config.yaml
n_layer: 15
d_model: 224
n_head: 4
n_kv_head: 4
head_dim: 64
d_mlp: 896
vocab_size: 32768
activation: "gelu"
norm: "layernorm"
norm_place: "pre"
norm_eps: 1e-05
positions: "learned"
qk_norm: false
attn_scale: 0.125
bias: "none"
tie_embeddings: true
parallel_block: false
extras: ["capped logits"]
init: "normal"
init_std_qkv: 0.0233
init_std_o: 0.00425
init_std_up: 0.0233
init_std_down: 0.00425
optimizer: "soap_variant"
lr: 0.00355
beta1: 0.95
beta2: 0.99
weight_decay: 0.06
lr_head: 0.00595
grad_clip: 1.0
warmup_steps: 200
schedule: "wsd"
decay_fraction: 0.807
decay_shape: "pow"
final_lr_fraction: 0.02
batch_tokens: 32768
seq_len: 384
doc_mask: true
train_tokens: 253800000
steps: 7746
dataset: "wikipedia_en"
Each number is 200 + 30 x the weight over its row's rms, rounded and kept within 0 to 999. Layers, rows and columns count from 0. The size before them is the row's rms in percent of the matrix's.

# v: layer 11 attention value, 256x224, rms 0.129, rows 180-186, columns 0-223
# o: layer 11 attention output (transposed), 256x224, rms 0.113, rows 180-186, columns 0-223
v180,088,196,232,175,226,217,244,189,249,137,202,184,166,222,211,213,213,219,203,218,241,246,211,263,154,222,233,218,174,202,196,186,170,197,188,237,229,180,215,199,222,216,205,140,210,152,237,217,167,176,158,171,174,242,238,154,229,236,205,231,223,224,250,175,202,247,208,195,207,216,210,201,196,184,216,219,177,260,180,149,165,183,178,203,192,150,187,194,154,208,149,260,200,168,232,186,235,154,126,209,174,243,179,217,187,236,217,189,205,185,191,271,213,165,187,277,219,160,233,178,149,130,146,179,156,174,200,221,194,228,165,206,196,221,171,194,186,219,194,179,241,214,203,197,198,169,132,200,265,195,189,206,226,185,208,221,198,223,184,223,231,184,197,288,209,196,208,187,200,191,159,205,179,203,214,231,154,181,139,206,162,209,198,222,185,199,215,247,166,184,264,181,213,240,179,220,164,206,190,184,206,203,160,208,170,184,225,272,168,239,248,211,204,182,203,259,234,191,192,214,183,166,170,196,187
o180,093,223,199,162,187,242,233,238,177,229,201,194,218,181,226,203,215,252,254,237,188,182,204,138,194,198,137,204,218,190,221,176,209,209,191,181,193,184,179,189,178,217,216,167,197,256,188,167,201,225,195,223,213,189,159,222,219,191,186,176,243,165,197,188,228,218,176,221,220,176,224,238,225,211,211,180,161,202,227,174,220,233,259,217,255,192,242,230,219,191,231,188,142,240,239,223,244,171,217,195,193,185,250,173,197,188,222,189,201,127,203,188,183,242,165,166,193,197,235,203,156,262,188,208,181,222,189,165,226,178,184,172,272,202,276,220,197,220,270,203,214,196,231,199,197,221,229,165,153,208,227,271,165,278,182,218,227,215,196,207,174,204,153,132,206,153,198,151,189,225,193,223,173,204,199,210,225,247,227,195,195,217,211,213,189,212,263,160,248,215,134,173,148,185,225,180,247,212,217,184,268,187,144,204,230,260,191,183,246,198,242,194,200,170,169,204,184,184,238,176,186,217,238,237,230
v181,089,206,193,229,192,164,197,186,224,230,205,188,154,218,227,236,218,181,154,165,223,240,183,169,192,242,251,212,204,166,215,211,218,171,165,191,197,254,230,189,204,186,208,212,195,222,210,253,221,191,232,165,236,231,211,222,227,190,232,213,196,176,206,217,256,189,197,172,218,153,231,134,194,195,163,235,214,199,202,225,177,132,214,225,194,228,176,263,223,257,190,183,199,188,197,212,218,209,265,155,139,209,161,199,205,166,230,218,176,190,207,128,206,182,230,257,193,188,169,169,240,216,194,188,124,243,162,234,188,250,239,166,194,178,245,155,189,253,184,141,219,174,193,206,186,186,198,180,226,176,162,179,162,220,270,157,267,205,222,203,160,202,205,228,159,214,188,207,212,224,202,183,168,202,215,160,244,203,243,165,201,234,214,249,183,226,214,205,219,178,241,221,200,153,191,184,238,244,134,215,211,244,193,180,168,218,213,171,200,196,222,219,264,183,204,188,199,251,266,204,202,240,164,195,143
o181,092,199,208,173,185,267,148,213,232,182,211,178,219,242,183,239,213,218,211,204,149,152,204,190,232,197,191,187,187,250,183,215,196,236,203,175,232,182,160,271,196,191,199,160,190,190,188,188,199,200,161,178,172,110,165,200,182,153,217,223,214,208,258,196,172,219,277,237,185,217,168,216,208,195,217,167,143,185,187,190,185,217,212,168,157,219,229,161,176,196,197,231,214,239,170,215,162,170,201,194,254,130,161,194,203,185,175,140,196,229,207,186,214,177,234,198,150,229,185,196,167,195,230,241,232,145,219,200,215,216,242,202,218,206,125,234,181,144,180,224,274,148,178,212,199,207,219,162,195,219,228,213,260,164,219,223,202,177,189,203,201,192,248,190,186,186,185,229,268,166,167,214,225,157,137,200,238,185,224,173,236,197,181,211,218,204,184,192,224,263,189,207,194,178,194,206,140,134,197,196,185,223,189,183,228,219,202,225,230,208,172,194,163,173,176,161,191,127,181,198,197,165,208,200,266
v182,088,218,221,213,243,163,205,187,213,212,323,212,212,204,248,179,216,164,216,155,212,181,218,210,166,171,234,182,230,203,196,181,182,246,239,210,241,173,187,216,167,211,233,182,189,221,196,212,170,148,217,220,198,150,208,226,168,233,202,261,164,227,196,258,187,241,148,219,226,150,181,195,182,196,203,170,243,266,233,194,237,219,190,242,146,199,218,246,174,156,188,187,154,174,169,251,198,186,251,216,212,203,133,258,174,177,186,229,253,224,171,174,215,155,183,151,165,177,171,188,255,196,225,213,180,185,200,202,178,226,187,155,253,203,172,184,139,192,220,198,237,189,186,224,171,219,174,235,263,214,206,254,222,190,188,235,212,158,209,188,207,205,155,201,189,249,220,239,202,183,148,188,216,211,196,226,226,156,178,245,204,210,210,200,190,158,240,204,186,186,227,232,143,163,263,227,204,152,156,191,216,232,195,174,174,221,206,193,205,193,226,178,180,224,211,153,180,181,181,202,211,222,224,169,212
o182,086,202,190,177,196,217,182,184,175,165,150,210,191,224,168,158,192,249,209,212,166,222,191,225,215,140,182,207,174,206,168,204,246,160,210,173,168,201,251,207,186,190,211,266,233,176,223,204,212,274,165,160,153,207,182,209,167,205,248,160,217,181,244,181,225,136,254,190,195,207,277,193,218,192,206,233,179,150,222,175,205,180,212,227,210,173,190,194,260,230,211,182,233,184,189,160,143,249,187,170,160,215,209,192,280,211,190,152,240,214,149,182,193,266,195,218,206,202,205,207,211,184,221,247,190,208,199,189,206,184,203,195,227,210,210,238,246,206,130,242,164,236,162,175,211,151,224,212,168,293,184,225,168,206,214,207,201,201,202,231,180,161,237,226,118,190,190,222,212,271,237,211,200,205,158,201,201,177,175,188,227,201,203,240,185,226,169,200,219,161,212,148,234,235,171,232,250,206,228,154,183,195,202,210,243,254,208,209,174,223,213,196,255,215,211,228,156,203,199,210,213,215,205,203,169
v183,079,181,170,206,181,214,191,202,188,162,230,204,226,222,210,213,177,198,256,238,153,199,187,206,193,179,183,203,206,171,210,206,123,210,164,200,183,216,228,189,221,205,198,163,188,227,211,205,246,138,160,176,167,181,175,205,200,184,223,235,229,145,148,250,181,221,182,165,186,191,178,209,164,220,203,171,148,218,176,230,193,188,160,192,174,213,177,210,233,200,228,268,208,232,197,190,141,274,232,192,226,142,157,168,249,195,169,193,207,225,197,166,221,173,215,188,196,229,188,193,234,265,212,198,230,175,188,217,201,228,233,196,158,206,225,181,203,193,215,128,195,209,184,206,178,208,226,223,185,229,182,218,172,121,216,200,308,194,192,264,222,176,166,217,200,177,209,170,168,239,132,217,210,195,239,241,162,206,235,167,189,220,204,197,208,215,161,197,199,163,212,165,152,168,221,222,250,319,208,159,216,196,217,230,175,188,185,235,172,208,233,176,198,148,192,245,193,238,208,224,206,211,169,152,195
o183,083,228,205,220,201,179,169,224,194,212,203,177,173,186,211,156,223,214,213,146,197,181,185,161,196,210,227,220,229,212,207,182,228,218,178,220,234,225,196,174,174,187,164,174,205,176,154,217,224,197,232,191,148,211,222,171,189,158,205,194,203,180,224,209,223,196,271,229,215,255,172,203,144,163,201,201,261,239,263,229,193,211,181,166,226,239,209,215,215,186,233,259,218,134,210,213,201,167,150,193,204,233,216,231,177,246,213,186,197,215,138,209,168,262,221,200,166,188,182,199,222,109,259,188,218,131,197,243,162,194,156,172,250,142,204,175,218,172,166,211,192,242,164,231,201,187,218,228,199,237,201,209,213,256,201,208,169,178,234,182,261,206,226,200,204,228,221,179,251,199,179,224,194,238,209,167,190,207,201,197,234,195,160,276,184,112,201,199,270,251,218,217,243,213,220,205,110,167,197,207,179,204,184,210,182,175,217,201,213,209,195,163,176,187,179,201,206,218,188,156,158,190,190,217,265
v184,085,171,165,262,206,226,245,182,174,183,234,208,263,249,221,197,230,146,186,193,180,207,208,235,252,180,220,161,192,137,214,231,216,211,174,205,187,220,201,202,246,210,219,153,205,224,163,210,190,196,179,177,199,141,219,235,202,252,238,167,202,185,170,240,169,231,211,231,170,208,238,201,210,226,209,161,180,176,187,212,215,222,200,157,220,167,261,255,186,173,187,149,154,177,227,208,179,167,203,268,206,181,243,201,187,178,171,260,201,248,206,248,195,197,172,219,175,219,204,181,219,162,130,198,177,223,216,233,230,155,230,211,163,163,157,179,176,202,193,143,235,243,193,217,220,189,192,212,183,229,211,200,239,173,175,241,221,186,209,242,220,188,157,186,235,205,195,190,181,212,199,151,273,177,230,255,211,147,147,176,228,180,213,188,185,213,186,172,203,155,146,188,182,267,234,137,173,248,206,221,231,193,246,212,186,204,167,239,194,184,205,201,187,233,166,182,154,200,169,164,201,189,244,188,249
o184,087,211,140,159,201,173,172,236,198,192,190,176,150,187,252,193,181,188,205,177,267,188,202,185,149,129,204,225,224,196,212,157,208,159,167,215,201,161,227,136,177,185,197,281,174,201,196,217,251,210,219,265,203,203,231,142,207,214,206,152,212,170,153,191,256,219,190,198,206,177,204,206,194,228,213,235,196,235,220,220,229,224,170,258,186,264,164,192,245,180,209,219,255,204,196,219,177,248,218,168,166,226,231,139,244,193,171,158,153,198,172,189,206,215,203,167,188,211,246,149,212,181,257,187,221,219,148,193,207,254,171,193,184,183,227,237,228,155,199,245,177,158,219,222,153,170,169,219,217,143,187,174,187,191,230,177,216,168,197,159,221,224,187,177,191,233,226,176,203,228,205,276,158,212,168,172,180,228,181,220,193,218,193,188,159,230,182,228,235,204,225,223,213,198,178,248,156,197,207,138,194,154,222,164,218,197,253,159,169,241,188,181,184,155,216,198,171,228,185,189,187,199,210,187,220
v185,091,189,200,179,196,185,175,243,185,148,207,189,201,246,201,147,230,199,186,131,152,229,215,213,168,200,144,177,164,178,192,210,263,176,235,215,208,188,207,228,111,199,212,206,265,140,142,205,182,205,230,214,216,213,185,177,213,203,156,172,254,184,165,165,166,206,174,183,238,103,161,215,226,186,168,209,224,187,221,186,240,206,224,181,173,231,217,208,207,186,218,182,198,210,217,195,171,224,210,195,215,214,189,198,241,204,220,190,243,163,214,244,214,185,239,260,178,189,183,229,192,210,236,214,172,227,144,165,151,199,189,205,245,143,219,242,199,210,254,168,231,159,228,204,178,242,191,160,207,144,219,205,186,177,216,208,225,155,151,200,184,217,191,164,240,163,215,243,197,204,176,140,188,212,204,237,207,201,145,266,255,155,219,245,223,177,161,173,180,214,205,197,198,214,191,209,220,203,207,217,189,238,206,211,171,194,160,225,119,243,195,228,202,167,198,206,178,224,177,236,214,245,175,143,225
o185,086,222,150,189,203,181,171,211,241,199,244,191,225,209,218,217,239,223,162,232,234,188,165,270,206,134,171,198,166,210,226,171,155,199,212,219,187,217,223,192,253,177,227,280,207,243,176,205,224,223,169,189,187,153,168,218,170,183,260,195,226,144,217,210,166,180,215,197,154,207,229,213,168,226,224,234,176,173,187,181,186,211,154,180,209,117,159,204,190,221,182,223,198,183,219,213,195,190,192,209,220,227,198,175,173,238,221,212,195,222,170,189,185,243,225,155,190,234,189,205,167,218,160,170,196,246,244,229,189,206,217,188,211,240,204,246,115,268,211,218,208,215,189,212,198,135,163,195,202,240,214,223,228,236,175,268,155,229,214,208,221,144,243,203,167,294,211,197,220,164,207,216,233,220,233,184,193,246,173,216,190,215,186,215,119,206,209,191,235,147,190,191,256,209,210,224,201,167,186,228,194,173,186,167,207,220,206,183,218,151,200,202,182,225,271,236,198,226,216,240,193,189,201,252,225
v186,092,199,201,198,193,206,190,186,201,187,214,219,145,184,220,253,195,134,201,201,222,206,166,247,191,211,192,189,239,208,187,155,183,183,203,205,182,185,179,221,258,165,188,222,229,211,197,168,231,146,211,237,217,178,162,230,214,174,197,196,233,237,161,179,223,209,239,258,214,252,171,220,197,210,185,202,187,187,179,259,223,147,187,244,160,142,163,203,211,207,207,197,197,163,163,192,231,197,223,157,187,240,210,130,148,210,203,200,258,170,182,248,189,153,140,168,208,218,153,176,228,203,221,298,185,187,151,206,203,182,167,219,172,217,202,200,221,225,145,166,239,203,125,211,226,229,243,162,242,217,237,224,201,186,194,146,227,201,206,214,226,238,187,162,196,162,230,159,237,154,193,245,180,212,190,204,189,193,172,201,151,230,209,197,188,177,197,225,201,195,178,213,215,202,245,185,254,119,244,241,202,169,207,227,216,190,165,220,195,170,141,223,201,226,173,167,232,127,190,188,177,206,174,218,250
o186,092,174,233,209,229,155,173,178,226,179,201,176,203,222,211,165,182,199,182,166,158,202,169,222,249,197,248,194,199,188,171,231,194,208,234,191,197,159,197,183,179,236,135,248,165,180,198,185,177,194,181,255,150,212,190,193,159,247,187,220,193,172,213,161,156,179,139,233,189,126,210,223,219,225,185,226,198,142,203,222,170,262,254,235,141,263,232,199,218,266,163,233,228,220,243,215,183,198,243,175,207,178,207,164,179,238,192,212,192,232,209,208,229,196,272,178,193,223,216,208,252,204,131,212,244,194,239,184,229,172,180,165,161,242,230,158,224,213,183,207,165,195,188,216,187,178,194,194,163,162,178,153,187,226,207,211,176,189,214,151,182,170,192,219,255,210,209,185,194,221,184,211,192,222,193,199,242,227,148,157,228,141,231,171,189,201,225,222,221,230,198,147,241,209,128,161,210,211,168,195,230,241,172,157,216,138,214,203,215,268,218,208,197,174,181,226,198,179,218,231,200,235,245,218,179